{"num_key_value_heads": 1, "head_dim": 64, "positions": "learned", "bias": "none", "init_std_down": 0.0, "beta2": 0.98, "weight_decay": 0.055, "decay_shape": "linear", "train_tokens": 208200000}
Each number is 128 + 32 x the weight over its row's rms, rounded and kept within 0 to 255. Layers, rows and columns count from 0. Numbers have three digits each. The size before them is the row's rms in percent of the matrix's.

# layer 5 MLP up, 512x192, rms 0.148, rows 183-207, columns 0-191
110:117112130149080159194123042131094128172127134140078142184084173158116104077137109190140115117089133093109115089115090127149156127151105121131167174136056186095093122168075068074075166134132139134146189048132158098126101108168086067102089198103110118090082169149071133073105120110132151168123163120101146121067068124146092133141196137114120115100107146144170105083135115117169125115130146095152102109164113090118165119114119119139093151166096187112092123165096128123134154095123073124095087128154129125139127137134103118151139140162158143113131096110150065047167116092176123091
091:147095066151136097113156114112124085115154150133086114186111109142124198132132153083095141174132177149165136138130112156161175081077088151147132070137146159137132134115136090139142210131096145143083148175084105135106103088138150086092139185117131139115139116122126142161121120109160082176050127127161119153090075095105141098075117148101141228123126160135108183162112082081131102113139128200119188090145097158160142137089164110109075110105089112160148127152091145074154131055160121104150207092192085165099145175162089138098092141147141144152146163161122133087101147110101120182
114:120140117177124117136075169092113104185141157122091118113139141135128126115194167201144149071072090101061135108110156132096164090171143128102089099093127114109103101123079017088152077164161130115140188129163143138235172179156123179134142113110153173144078139116107167120133132139130164158075150170094109168151160083095141162107147150124083132133071061123121156140131109122100100111153142096140125112154134130145145087110126129084115122096135146114099128168183189180132153090151126126072120110156144105206169156141138116120144114120186103137166117080064142155138180145133119092
101:137183093105078194127150108149082090113109126134129067104141144130172096109071188124093153209092105051172118136143112139133073125063088094092161129146106079129135111141116180171092100126098113092164139131115107082131170057130189138170079108139116125126164138142114117152158178098131150136131076125086104136100078104194068101105135179129090176098099130095088114095093168132127170130072115095115178124120105138153145106119101169124224094107128084115107120104132190132091137129136142189134136111138140119092142147107110163127148166083127107075119120109181193123097102099100156140
106:132128073176053129124112123092083159131132163162102106122134182118102121064142172087089120151124090189095150139122109103060177105166123108088117080082087163132134133078177162138145135166130126180121162147111178110109134129099164139106153095179108165052075117110139161158177167136156117190051137123113119127127102108114060182111126090064123156209130124159135072139126102134152105131133182116106116128118143111147061148152084118153173145137149083086129166137140127141160042100142146136173159166135140109150108065138107105186140093110140128133080127081131120104177096160146110150
101:171140142143114141150135161160131137159177053153088171126108159112193060089167121121139066148128101089141014165035126175111122135123135146168119145147137206109167081090138145190134089176179098075093135109136168147141072107113145180135195136143134125160134130126120143155144126094100115115122144139154187158207137146138116112135190160132149110137154165101123120115122117119136147072095201115078159114167170119135152094153110111129131096079124156122146154095117159122097121115102173131091077159118151142130090157094113092132099144147078143134124156158107171171137147082164075079
102:092080111129072191156184179143128180075122168166150156122118123164140108111153148087125147143184105095091132146153110121164121109114136178119115135163139153152136170138140082096165154089070154118118155094204201161102097080144151127208122153135127145131126081148125124145106155172148197152133125153160150167147100155132117158102153163088128085134182187127082072081177136120130116160149156118072109130103087072152120088076155104095134088163151138087127126118114167092175151100132151077115187199153171112146132105140115088142164137103149138108195075136185127145128092146178175108
093:093178154160080147167099094119082109120216183131147128132184132187158114140097175092143069140140086202073109133144154130108167110192131136120071094139153112133163158126194136090079155147106125143149106148158182163131132118087137103158094178118165134098059120032132118140129121076081137125133134065140125157154105094106166078108106073089144098121136131138077130142131139106109132068097168115124151121095164102105133131140148154110067128209153126120120078132108159102051109114124116122099140142109178126099102145100160139175145146098153098101157116189168189113139130104171125157
110:120143163107100139153138116151115165119088186053124108165126139162084206188114148116159146103180126129203155131121138085105150102119096148159141099137140092163169101116114130143107130135094141138135052175148184147123147089142116128134074131058140075082082162139200188112075107160117157086124190126114151204136116079148060133102120166122147065131114092151108122195163130150130135149140166162156130137116175117156142126140174157143164153130093074097151130102163161141127105180115123138181152136176078168124118196136136068187120160146074147134112077086143117173125105132132138109
103:140117115128136161161114094120205137085133129096114109124130153104168108117136139180097181100076110105170097169137201099121095173148167179108189124116099096140105121093156134171128122137133178074119154116150151165132160145121150169104099108195069156096147122213156116100159113094193153089150105130113067163124159148134082177130128109131188156129111128206098138150099166144085076133143142125130156137093133147089143117130144151129153183160109056103161104174091189148077166063151145130091114121120131132140111141152159143104068168059165182121093172123103121074177135104082125149
100:150107160099107136175119150115149140173161161094109105130134135095117117115067070078108135086103136154089137130147159153195160122160156134093110093124158164103108129116139144105122114128099130128150107172080107131074094148204096161151153114123146148121169166120095067185170095125093088092135088072169128146137051084107164188130114123177112188161136157145067174116122137135140112103157139125106172130082097174194150133178138083096130197106060173155107151142183169111140156056088081156113163076112117131118093148112177108137141128172075116138099147193093173120134130154129178142
102:101129158104116145085137103131137160109066143145201124107129106076097118130082125122151075127157100047125086061126097153107126142138172151104103151139105128158093085149135063152094068112103166131066142147157123134150097073122165161152146045135142103108142112158185148102121095164116111138146178092086091102134154126087167191112071102167088103142089130084171118138121099112111161097121096104156124109120107128143046054178177138139146136179158170132111182097096101087058125092094117123154139171112142069150110089153074145168146121139134153145125089120154149121199142172149144096
099:089155119196128136125173097098145115142110066189153108115107120131058117123051111137108171192112211171113144145124133120140143116113138121146128133143151144188150120143124165147180160114129161149133111099190170133143160149153122045133134148112152130110137117099141157158104156114072162144162137129125114163216118095141114125170151166154144136069086139123066096197153095092189147133137126095062229156137151129130121135151126129118086206112168149147177135111157129101139158134169095104101143065122121121087078105167149066154151108103143137129171103109107086133118173123053113121
109:208114093110149144112159096122168093140160089146125121162117152177137212101155126134079123135137157191118134104118158094089180103159168125142113125104157104116108194130109164135095128127106138114150155119040159117091124134138153133135102115085111103116089166088127161160084105162148125103141144206109140143115119151152159156144095123108219078116158145134179077132192024169147121113113165058206151108085188180094123143107117133144130135083160111144080092153132133078095104103193150153172178114100143160125124104085135155127105142152112103105101150114159186091117116126140152159
109:129134171152165169154122157107122119115175123184179080138135135113098139113142172137117226109100127176153098139130129152107186127136181181167086174120124174143122039152117161120150164090097149145164077166142174132132139129110124175123165076097124169087143147172116155109130125137156096185134127117118215121123114098103142111190201168135110114080145083113135157100112140096092176133075100099119107159138149105101122115018124175114121169162156108116056111064145093147108202125163142128085145130136113156088122102141162149112182123143129128145085123131119096121125143171134082183
102:165154155163116147152169092174102130106120103149099129117109108151067172150110116107145150054122116109122109110214110123157205147162148161144150144152148107069109146063128171180115161155153135151059152129075129165122114102166164121138118178145118142086100083175111163136174118107100129144121128099156168144095142105081142138130192151139095036125088190174141128153138114107100227154073146145191118153142078136121112108111207150130109097197111193159114105114141128155122133120171088131163155170109142132139104115122129118094129104117146057144173122173089133104155099151104160089
108:085161062220147082101128126082112161098116085122109121169141159113091099110134086123146156093135113094148196164117193096129139111188105159201118096156154125130183183137128113151078121112122102122103129139172115070143160155063131119115102097158128168133110017104134113127139104117159094127121098120115150109119100121159052166129084096126061113144139122086126119136091126127190094068115143077152124101152133146155122102090105086158080138145106113164097153113112148133120174125044110146093153138097151073172132116134125133096090192161141075089132095134099083122155182148145094153
101:106094137195178099135185105168128156132077069097174111094113126074168122158114171074084101186128104180211164106146122170116119128108207128070148130123158160088137117198140114114149108115156101133137052117083124121124201130138142189122118125148133181098118144140118060105079115153113114162088098138115139139083161147140166100116099103193146086138080068165121121166132136109181168137118090138119144130197087087139148109100171130149155092135153150143115103134112109146073146125137134129124145115088132106126196164135123123147137142107088119138150126172164153127049102110201171167
103:111149140157086120139135076150116075168209106147111150109132140057122135111112102088134185147137108182106092125198078152103117141183167139134142085115128117089117143141155174139124137113115155096080144095052121146109117136160137080156161126164126074184130105194110133174105137072154101139133082132083126114154170096127156139149093135171181128098145065152101169113146102141150129129112156126088113131122117128097186099130141104167101133139114068150175122111084138133180119165140174078086111074060151150158126092165199130142134076137117165147121110204071181140054067120143146109
094:131137114137075163150148084084167132140109104154100098130158151137117093084120088123134124179093107139090101186130129064167178150115112126132098146163122167141109113143156119157139134138132119103148124112085188146084143136064162166094140104135081142055172114131080114183155164149121139177092064068126096134137180144188160106141129137136117132078102152071075144121108140145096101174152080122115107129085116122159144141124121213125127195087067166089140098136121171184102057115138166112135056119114070155087153146148160109107090139062117106108152091168059166106128151191129159136
107:090132122125122101115081119166135148123121194122164120134045127106081164104138101155142177124144077144142144089175059120093129185097099122134094160113096162116119126116114080112156098196125167145159202138036079090131091143089102128105118090132116110121116105107125166140175109087163165130146085137149114148132187104160162140112164092156137161147157174123110171186085115143128132115123107116091108100084149135151116160128166134106101115086122185082125106096188131161152129170148072164124105103126063090072086151151140072114131173122168124185137159152077171141132156149126125018
108:153159097139122171057117124143141120171159083131168126114126169108095138128169159145150191123120193124100202158139144122136155142085203201180099112129109131108177140123101091138147135113111114153124101144115170164141117064118174112123157097076079085112136057153132149168152183202124085158058158126143147186148125163139118101119159122154175105087120153108121052129111153169157130124134133131116112164084100134143168132122172144116107182147134086100155134112117115100134179124135169095140135113135070114163109107131114108081054056124131115122111101091136060163052179140080084109
101:153111106165061114108131181161180107108145138184155109168074087067136113110121093091155148116112147086181064090155157155103188161173133099103145118115036097113114109105139153130164072108126139141239122110153124123108111122081135118131135133174099071065100123110142156061147086102142118137154087128156121136114135126136150142120094145165162166125117090138160141120115111139123136152151110130145141083113091140147146120070089091117159149157070111197140131109101132124135143182104159083147133071120141129129224095091190180163109120119218144160088124106095143088117138150122173159
094:109072150135140123109061173125104105115101137097161122141101097166116150108167117136112155117072116150180151133216111144156096113200165094123124067128120089163090141044088142115139058158098130110094100112185129134064100116135097143155096149125088132151071103118083071113131153141157078143108174104102158124164164134113190103127129107151131150157176084084131121100100172126162189125131109114118191108132157144094072155135115146151122087122153167135113181110180118104186101126131139092107186067090118107146106175125037129127146128092134102113101130135166126150119055121115149201
096:123187128143094136132123070129140200122145061072127107189074072153133177073090146178111091157142146158142128143168132149063130141100118141071174097095037146094092170086040106173156092115144180157119147160204148175135126061140075181115113130107101109111123143139115125105170117127135089094117113144139112123164191111087089143134135116147105118179120193134154149122151144093079089127124130105103125090174152101091096127110133081145099110132126136134144065152152107137148162109134128104137108136170065127089155131129135132084075148110106164148144118153051150145134159154176087103
# layer 5 MLP down (transposed), 512x192, rms 0.144, rows 183-206, columns 0-191
105:189076050172116171152161175173169164166143075091171092125075095104106150077107117084140128153157113182080146095083185121094144086128172157098164070131131180143126120108132106083149156155137121137069149133146148155140157101132120088106123112141102098139098093156105164129129141171109151139161140127077133069111099151052125168153105163182092123171148194160134096114125161136121099148150095134139039164072133104124147122139119108066145124130100116149090091127142088162104178040147135130136093146103115143102151144121178117173143110174125160160146086120177113181148173090110099100
095:148162131122114143089093093152148151179130109176110142127060062119097139152122113161108182152116131131145181124120158116162159114102142096175137098125076092071057147112134118135117085183156120089112147136138143077136125140112152119179080133133157115085175131165156159137117118124142152157100121146141088133105139119121111135141230165144140135159144101116111129100171135121176152134101112113111094103128190225144076250114158151164197132163067128125192078117128083026115136108154113105184104096130105123157111121089099151103126122109125133105103180136108152120125079159179148157
110:149142146179095179192118072154150171146099102166100164127103116147116112114124160126143155127086130206124101068115153083142046153158109173094137129157164111151102114096163128125108117072112135152143080077131144076117099095114165183134165142091132184115132155092089161070126099125139173098161137166153130131093190127184146096179088100123167118066103140120132155121080161131142081131141144107182105106092123121144118184158133160193151133162172141172138078143100089135147139075076155166158140157077113115078130087203103118084184091122122074180137159119143099151092125111101093123
101:136171167108128101096064158178160152120147139122105136160177131134113140127128066114060120144185105076194065122102087135114105131182121145133155112141135171171132092145161194149118175112178131151173149162135129133091191162144097047103108114095158128158130152107083127182115112165112152175161186090133185150180157155146079150104062099089176161101130100143113143165157095107119104093104131148096115151083123165125083135151101095067048087124105135115159193157093143059125065080145140130144115162092108163144153152118118110129128150133100160170111087143135095147103112129178112116
106:079079146140124136143113059126157110157107103077111162119144124122138094160050109149103095132186099122180169100132118144096168153172200165170132133104143171131173162104108161131149168140082161110108121134072182163153101107088059174130119101125119135103094135157118152142129101102134073118088134164234127123163162099157121146114116135090117106106116093106087182086139151154137123137080120057150152117162077102156109111130086146153094110126181117077098161140093115084129131187097154129124200144088113109095121188144118081144073144017127146115155130156086153112129122132121170141
105:084092146055121142148169109221172109195149156162109122149176148141096073072144153180126156087083162170107162098136110141082150106085146156105161090100090116133111148150126108138158118176098141183112125172135120106116153087113089089132150077115100137137069080159164123159130143140127163121128155110145155167103086181148092167124068112065137112106164150182172119149136092128118105167093028118126160136172115135094119180139138127136062145150100130088146101159172124152160162190101117149128114130094153145100133160093161133120148092110124160180124111159202096163151163156175166168
095:121104120180108139137138128134149110138145154118110171167117133122131163131036116160134148152120160123097097072089103154123132210071147167168166137100154145079083164135108115086143111087147133147040087075103118109139088134130177135137124149129111118134099105113123113179116143140056102197114157110070127140091120075097035178090150110037132178098137192144141187119163197100103108075158109160121120121076099096134157113127182039126129172090148111149127114145089084114139123172114103140133116082125096103122099139153119165078129171145176125105094123103123133133128114139099168109
102:120106053088138120151170146063112149071128147144100141183079141120113069106094164126143143140118089136103106126200115125086149129166127108127069082192189145114137131141192173111120112126123139145179167105090162105128123139141101133133155144138114091130094100165088174112157150185137133108138105205106143160154141086142154130129076147151103179147163117109132181139155096165169117107040151135096160093141111137111106117102085137034121053137145144113076138139138109166135149164134143102110155151137147105153230167149144144167144105129073102104093141162145080200168122106115073155
098:144089071110091158121123103169085082158108139145125116097114139150101140125171129094121159143153126172104132198166074136152106133069109139113165103066163148116105139108126117153119086179158152126058128133081156124107122058109148129125134110102108136068100043135130153107123068114132104118073103086100119128100132122087118192130141170193184082125122100107127126062149109133134170132149098081151142122166047141158128158107123133042093132088096153142159138085105127099112161074141109109167110088188109136078140150146085123129213138121140122065117068156116169090125103114173194124
096:128127161102195160121123089145152107100111148156125138118099097158158135138112085139085096139113099126104105131091135072094105142168114120142181114231116093114189148074104114149133121142133114108102127132123083167091119124126079174109138136156137074139108115107094123074141124119111111092143160099125147135080127125103130093153103209164142096042110139110106152182109203120133109129155208129112107148116106147094145152108144096170102190135051108156129082102061077105064106147081104157093228139109175145075086154116135132100136090114114090128172171083119142126091088077113093140
098:156097102161135110091148134123105132141087151147105143168112120184173158114222144147144147110136140149110116130153166148155130134121116178095124096194137148132143084110092165072123098145137152104162095115128201173157207086098032112123167127173163112105142132150177164150116059131166140143147119175065143072120169134109121108148107146162125121173140141083140051137107144117129124149101068108131116127201120128111080000196134157170095106098128153141141152181101160099088077157102151130072092166145164175150142124147089120147113152104094131100138127126135117148118166123126124136
103:157082112121120160129131109152195155107129126092169100137164131117170090080121127064111117170108108130132118100113081157166134146172164131109068093150120135156132087108142079153060153177093127116153118138127103096143085179139125133137089098111156161146153177133133084187092070094127107105101142076074156126114145132129153133115105083135116131123118106134092046142116081115147171070134200095069169151078093086138187108146074147151198132137098111119112071103185119160110069114093124122150121078141133111130092073115067162099141136060133080156155111139115145167072154139162056114
107:105167060123120106170146074170151102174098111227139113098160134153093142097175085157188126122162157141166126148105085156163139101163139215106145131103119115138171115100081140118099093143162115123124209114107100090167141161159132168179112153095143127138176126138094083104131133129153143115156095113155134111151140119111159105165087144144186164063162158158072125101121163154162170149137093150091146176113126142134065077132078186162120082086152094076114094187065137158170168155153092148129089142123172089138132157174175138171129114123115150089069119170121096147113167116100120115
100:119148145124097133092173065116094127207113087085095114153099123124123117108111133158160173110113118092094140065077104148108154145101186156150098140157090096183105131161149140094108133137123146066155080109091126117059183143089197149095113105160120114131194163148156145126121132159101104142079080155155144173079147152119069044104105141177132209110140094129166109184174145106157134132141199095096115127148153177150172155165083086194157152170167144126121131072101161111126120034132079167133084129116118153144146108146116099086122131109142138109158144123146166122148112146124092111
108:111095094174111093141110167132080158131144126168089131143074127196120118097105052093135108173092093134065088083082127116119080094176145100106134081099158209148093101151116103099146103109116121067116092164110161103165132081139120162142107117099113080166143147171092186133126089107151155202149116139127129125138125142166086027159145127113107193140123166129142055138128074167135173143132107149149149115134089096110140088137124188060133146164114086107121149084159156155125150051132148093100110145101155126097188149118174120119157180110138134073140116166146121174168132170111142123
111:130122125132073163150228182150123146123093125078056168065100121091069125142038114143103197086116137166129102151139119084107124114144114159118119128191115131114157142109159152105108134104114094089136141054171151188114127111133086142134104157104137099087080084171100100103183093135220142215136095128068111115096103144101123085127158109087074119127092172141144111135047157149193157121134135115151131149122133119154126156117070127142100157140164166130121097172061120098128182093124101128186122119143162095120187119090132108098137121140154118136120102115136141123114102092144086116
103:113134132146116163113123112173117116100147060132112101147175127132161147199107128167119093126121151123127107077089139181105134172150118105096147165118123118165136172056077135095131160053149149168086072143080057122095147138076155153112115167129160144119134130117176159157164158150130129115114124074194162085126168115102144098151115130163175127105066123118124152113133149151125125129157096137187078134108156094153079195081120135152099146098127131146151190196111106075142111069101119117146115153123115113117100093225056206108134165170131125112161173154120145087126131055118179096
098:157127166078133106133100121121124154134143089161115129164163106127117159176109109135150185093127082143145108204205172110073121135126125139125129134139115138154120122118104058053111144106087206091097060103100128092140143113203128173143137186127069125087113114157150177145151147122110147089109164137113110137173104119141108094097134155025223121112170161155147202197100113137114127096092102125136117164151142121166143170101144138107056149167149164130100138212164141145144098134113146096075121129148122097164148115097109147108142184089104141150164089141167148085121164099131122130
098:059166109103127111166153107079120168094121102108072126113099115144118132112115151115188144130096126138160131166227118116152135125138154152121177127127185089098161122091143097162133133128139168083120128101134148107166059143129146109147186096126118153083086088095146118129156132135102155164185150156105074128061060138135153139132075089160062155162066133112186130163166127092088132086130143169112142149159172106144139180107137174122060148166090106200114123120076115142171153175095151086134123079097162095160162134204159142155107096115136174086124170116165129051117107124157110136
093:088106151204127071060114113159153134146107168108128124109129124086218133128204122106175135103096167127141130140183123132139045103127180099131176202097128107169104141123158127161072113197151145071162134185131056139169122144064117110142081156129151048112079069105096122152137131133137119133145148159132177160139204100115143171074120112156175117113166123080158133142107101162148132111148122101135143147160155136073114119125182133071156142154133127140111145096142192121125048094130158140133150125111145103152136082133126107135132115155197158149133186129118141108135101119179101150
093:144178150071168164112207172156074120114161115107108114105134132093132141123232133149185082161177111128150146066172137107114116163079115081120110114096142113125099102158176081123122146131106161172105048139134112065124149150164208091162139165109122115080106170149109165158073221139130125113095119126153139123114089095118134131083143134149133113119114133133128090079158130143092118124120163087104124134131111063161103058093134121096131096109133108183147116110103120118118208173122172113144162105080147129085199121093138174128157153087109120119119144126178095123145154182086091164
108:140139184158135080143137173116154112177100139146100064110124159163101113152106126163150150086168094092162174096154093160118133133114144103100162112127220130076098153106120147056093119129150115165127116139127137064094127098144110106150091157150121119139026103097069146142115064134124120115073124152092155150119122109111121119114193119109126073074191102160126112160102133140161126109120170154168128151157108104155159087131084161115110125042124168110143107074137146171121120081137112121131125144115177101099110113164136161182114118166128205093098072138081100070092153152140198054
107:130154125174105119133076104178098130158138089131108102132121125083130154150148152151204104058146114149177129161106140135136126162106129066066182098087114193139170123083125123140189130153166161163165129100175160103108180121159071147119126102075133132147121126159092057145128137121119105116195118107146065110145188201091124101128125128125150112135220110129072111076112158172124137111104168158110124088113162154158110100075145146087150129128124136119119100089138152134106154145160127061124104106127179151148172123092132151167150119069132097101131174133098143220187075116101172176
094:165058106123184090173083155181114102090045132135157147118128126115160135128130102123117121097126087114128116051122116072115110102115145098162115127129103072157129157115147079203110075115142153123085120173051090149124055180128096186145135105166151077124097142111156152125133161130060122149099090015096120168090109156104158135177138164079142126100117113128084128135154112127141145157135128143154129172150128133083123114123173116125140123165127144099118187101147160105065118065135099123085179112135184126135098179058080135152161120143164078139102135141124151116188177122126136106
# layer 5 MLP gate, 512x192, rms 0.152, rows 184-207, columns 0-191
095:116112133110137193084130081159133129176137174084154130153127136145138094104128133124165119094109101153137143148116166134139106151151125127124161132114135083194150096103115116195149135115117144114143061019139116174142153093149136065138122034191110075127099118133120183160061130191159113176108158136085128159093171078079062110134121149133062108106104151130095176151101156155153069134098130107075109168159166153090119082215096126107120151104132093137124153102100139145123176094207136147085167146121115122177090119079198121112128128142113135132134141119101152142139100169100109161
109:111159149167118130084141194157061130070125119107126226132107067145158201098163113118147058178183106114121182118171095143105151146136105084103157088084108101148143082140118166117181104116138115125090138136082067109150138127142100116116128111072135165140172083077115130136173095174109124105122123128115115095088122155175147163163118141123104184140117097091132146127123081077159155123192056153149145104084096130164089113113129106125143124099123090109162153134185116154174095153163121146088139076170111153189111222105181163115166123138140117174148119130095098076156106115163131140
099:144174163104151172119120107125076133099173126090211147171039143107130081133168151101127165185108110130108119166072092105093133105197183099134117162156121076112092182161131136198149118155079171112091135074105071118128127092122161112112128147122148181115131125125130190126095086085188172138123149112210135176131112120146120118110103100126178141139132160089149150106075183046141145133117127093138082137099134114170081129136122160098149098108137141070111115097170131094128143135157178124135170153082102141105101095114136115096140058149044176119120156096140130134138121162084149122
101:143139134163155105075111106122086149105150152130106125172111119107158159162144145034095101131177168179134161139103128120116170167144185124103162141151131174063151152177094167141118155075122077121126124156161034099146126204113131169139084200083157125156109205110104112118114128106091174127181119117115132141103092121129146049062113183161085169140091129121136136181139104162148126125158105192112197185129110110146113111139094067139186108142150151131168158121187136098118109168084128124102109154085107073165100134159149111134160108171093178123107149135103125121134118106167153133
090:161152111141056181127102095053090164178085086166139158156110107130127089121145079112158142182121107171112140132110122159123141179096083054187170147179125155099146175095099118125190144175130099116102110090127137105137083145071239125102131100132155099141095122134145161141121116132114123100105109174103134206126082150118144098078119130141124126144132118147133147081178145144121098105089141127132081138125077137170096138102067063159123109067102103070204098149133164078129179074141100076129106179136124085136139112103120110052142091113120118089112102106111125145123150144150114091
097:170136107179100194148172130113122107106154161148100089173160089171095135153068101065112206118074084144088177100128122140189132118103142145128185122123176158052126140141148146090107126128151130119104135068129125134110121159112127118161170157125094144034124062133112069125108160088127145120144099113101159115152152180165122184076118160092120119113204147159098132127159113190118155131078160096125119094132084104114087125156145107158095138073123179125157106134087093129092097112212112116177172163152089126184111132123164144051129101132120080128086129133125150130165141152094141092
097:158144177161149098128111144178103143112097105137183054118141165106068134116133098117099114106150124080126111141148212103165140116102102128123137146126126133119160083068113125114178133117084124111080172103157121149163105093177076170205177151135154055177211132174085158099114126126190144129181121144138086069096171171112130167148096116162137103095109122104109051086124176121111101129139079105145157157106134127121084146154074126129192153085092117099133113128154087075142122118092140220154113097128132145145140072132114081122160127122099136170109165110137144099107119149200166120
103:103170059181091128133095072188125147134119074110168143055177077143156103115120090183124149136108136099145173143159096104128135151147153150118087131120209143149120111117163135135135131067189165135153146186134111133060140118156166129184174107102142122166115107144080116140100137122082175232148090116187146065131176134068113096167128137230178139106113116096113175134103097137118124091134073155160121160145128167126134140150155117185142132137118180141131113113134088153125124147093111084154123088146125114097131124148110140204125110077150133114119127165143183143159086111155183126
106:119170154124044114140145144174208130134134152092125134124191148111167122068112145092139137110170123088102085133096132097165127143107078078100156130123169113153154071173136139108106145088122124139104145128127120152129046155128069139224166150078119113174101150124151122188109127095126134139130142112164121094110158206136156120081125105148154165132137145127167137118067112187172103089112101079130142140119115159115166125103204101115156105107100144091105160159200179175097145172150105120150177138164118114172160129151076078134109136182074137020098098128108107127107115105138127132
094:143124139092136119137094131144123099125197185159153063134103168132131074094079059210155139096124101136126094164107096102108117117125147122086124127208111103113104201130138102166148111113071128129126096097142045162123076088125123102144157130110136099155167098102141149133183190155203096214141136165139131098138158125133102103123095080163130098126152106110160136118111146143138138055127136129148134128178145106150088118207101108147122130127083157124192156153118134144161110171100204100163117119126099108116103059097140138127096153138072176063154181154107099098158072115118140100
111:158124100201135144162123155125127061092086093227117137205142110114095169126151122136104116114149117161120159146075136174096185092113087110050132098093190091116131135135150158135116157147131168145060150093111100102149155157113090107166121179113104113151071102154087114112186119126166108122145132131137177094104170158044123142188136119085132149109181124156147164132082114115157148131129104201126144118105132115097095067148188106113090132115149137194121171094106135141084121146099153085105181151120172083207125124139154147141183079125111131109147112152110135096165130077153137090
094:088134159159106170134169075239142092119144161130112202149106109140143161199104076184156175117151090114123183179111104107128102202122173136161113109076116178080158149127130130115110069083139064122099156138102105097180140120153167115119161149136140159113121115098126127143129156108143129201155107128126166124097178154084111121138131105078158138131134151163159091102112140044183134130119164104110142095131172150114111079097133116147116152143117142138119110119147128102100121128155143133088077144127105089137087135112053109171098097093132081121111104051168199096140111063097146070
110:150098152177158139117125095102184043127169154120073118137114127117102141115133134090086120177136065184105147116153143082095121097095164199184078129120127181109191090137170148132125130131139123141112151141086153139075073119141110130073131160132104049106124119107130138179119111126153121118097095138088114123157161100131149118158094165148112119184112148071104170193085084148195117104098161130096110015163121151157141138082087114094149162109135149126081086117150142107109116079157114113179106090162116127058102107146133090198148159134166145155132133107124175124109097160150111193
098:111189082106058155108100130143121150069087098096155114124102178135088116121117131131113106108090069086160100139130157102110123137110109115153092230163097166105132115112120126142139120149138164113138062162130076083184121134075161139122112111112133168115126098092087201148118105065166206117150089100096127160071160132118114080137097131114105124186159123093140122140150150144135132137057075113098071117140145078082107123123104152121093155163116106152090094150129136101202150087108135108100210098105151129091135118145127123158149101122089113127166110181080133027124166155184156123
099:092166124119156156155104158066107082139142143104118133114113192196106138166109112115170137168159097132122134142146141119108077135085140126102120114210157101162113105143077153121113141134111164079103054084120115111172140114166151135162138111176141140116110106105150170052160116116160157123127163088159073123140103091147157078117122192106118081116096115101158111122153156093083151114061115123102139097152118188113151066103144160134066118158115143187127167071158111095100110085073108006085133116066097122087154119084141112098152138130101090111137154106202120129070128103113099151
106:128141087101193118089117176154130179114175111103148100122154144113112140197188125122162111094143130093044167137147062144165150163067105159161085115149109205144094159135084133124167156119119101137179145129117131099131096151161065109125138143136184123125087142085147146150123120132151128170123141127172117157123137182115155145036154102105151095146153131061150154121088086126127125152141151126102116077202153102091108130121146106104069104081145193103077164081171110103153118179087161102094121127116133149068112106133077191124151158149118134074189069113124124136131162111134058115
099:091157103086179096101121109209116138173135139143149112159136205152127123156097097148127107150150139111090159147130137100115114146138154113147121112080144118144149111158168130143154104156110189094138091157124113104154169046111156116150140104190076184139128122142188141150098135077095153179148115121111131151121136131095191153074104036055067111133129124138116223104126080112107132080152112105127146134154142181112119078103134069132081157136180149135150172113156145158133134096109179197109109104142178076103179187115181087155163099135079117126080064116145131163121112146111116116
101:142112142122131152197116113170136133146096196107136187074089136171181077165129170137128134120188161094181097118156171094126135117062095113118108140128138078129092126074138131127085126100198166172127160075107127095076097119131090151188162122086096181099153097089111122194128112091146100095151110107118122087114148141128143142109114128137123139133124114129144086110145151131099089155110137176081206141082128168088136098095110116151096090153143141102112108094095195111145170125151131125140110143097131140124153087143127135114196155222181130109143163177105194115146164194142223142
088:151134161086078140170100090177112153226132150174119092172119092146141131103123155128117177143180088115158152103123139200116145131102092114101126116091047155052137157083147133122139175110091075224107143132177143130094115107111115181173092115156197122147179120109120129070145112132128116155121155130156143178137135105141109136158122107155089139125095144135116143105145197131172160134108161126128159101136144131107170090112173120116067119140111206117118173152108100155062161090089107108181122147140164132151138077143146148126094168159034149099127120099126082130110146159182095080
100:107162090088097203113150133125119124157160169103177146093073146108088161111110149145147109151006155131151105198126127144131128143085128117177098140157149154162144120113092151128130160115106162130088166103145128118078109102114119094107161114128101051141096119229106166145127035146070080155113185110135099163106154123136095076122128144175200110168078157117152182165111122158137142152120133129150151068112145199168116157158170139108106133101127141163115128139177098140142121115171161147109100140154101130120138160122093141110154133032132161127151122177138058132101146109115114170
102:177102127146113180118054118134128125158084136124148141173114146111065084155148071157116130122117198132122110090130143116143104082112130124163132140134157102109093134128175140149119100124173163121120090126149152130134091082140130091100185139154097141143085126114097098132176061173162197145065165119175153161095142160125157074143093099174115075122100109145145137117140132127082154173079204126178082155114069140137128099136113128101068136094188121123210088185079110128172184094161123194127090149144136116137161149147137126091144084163151086193189106099159126175100104132155169096
103:161047095119113115124127153176189154166130136152078167112143100155125162175145059122069099134114186122079151096113129109138123156109117175134156134065165152172086157121141101193073128093123096134143196156124164120149080159047148130185078118163160141073087136179089135110126175176153134160125137092163105123152116149141106103139139163193105132178124133169107176081189105135102138090156138075105203107102124099122135093113131106149106207078127135120157129162073138126149095128122145124121117113124114137134145174178123103112090200128123108093127136179154110123156111185140120076
094:110163127097146086129176125151080135151141155120150155172138103206148107153182131132158135147148147128112106125161145111116091143116119128147082159109149095165119104124122167137132115131149085123120181098185161145143090143092180063125123158166154188123103142173059095127138104111127091138144146124179193122140142088137136122117113131097130175127167145152139091111119116106130104082189145173117120158164214154193102089138161199152139182109211149065086156161141101103180151142083123097131203110113119133131136060171083136136108177091138136092144097172191116107155045089153092155
096:161094172124136138129132132143089109103099148141160125142136140118147119132098108088108115130108128140130054122124111079079099158180161091129148159115149112142129105089144091149079117135105130156100100119088160158151067146153180098093104178165130163122092094117186094127197170112145130159095177033142110128130164130155165123121133120134071077095197142163207199098106107101077131155117156126077071097145132151135082183066103084130130064112109131148121119142172148111184165099125116109087068114151105131114084158063171098099125147111061138127096118189100110147154090172107120068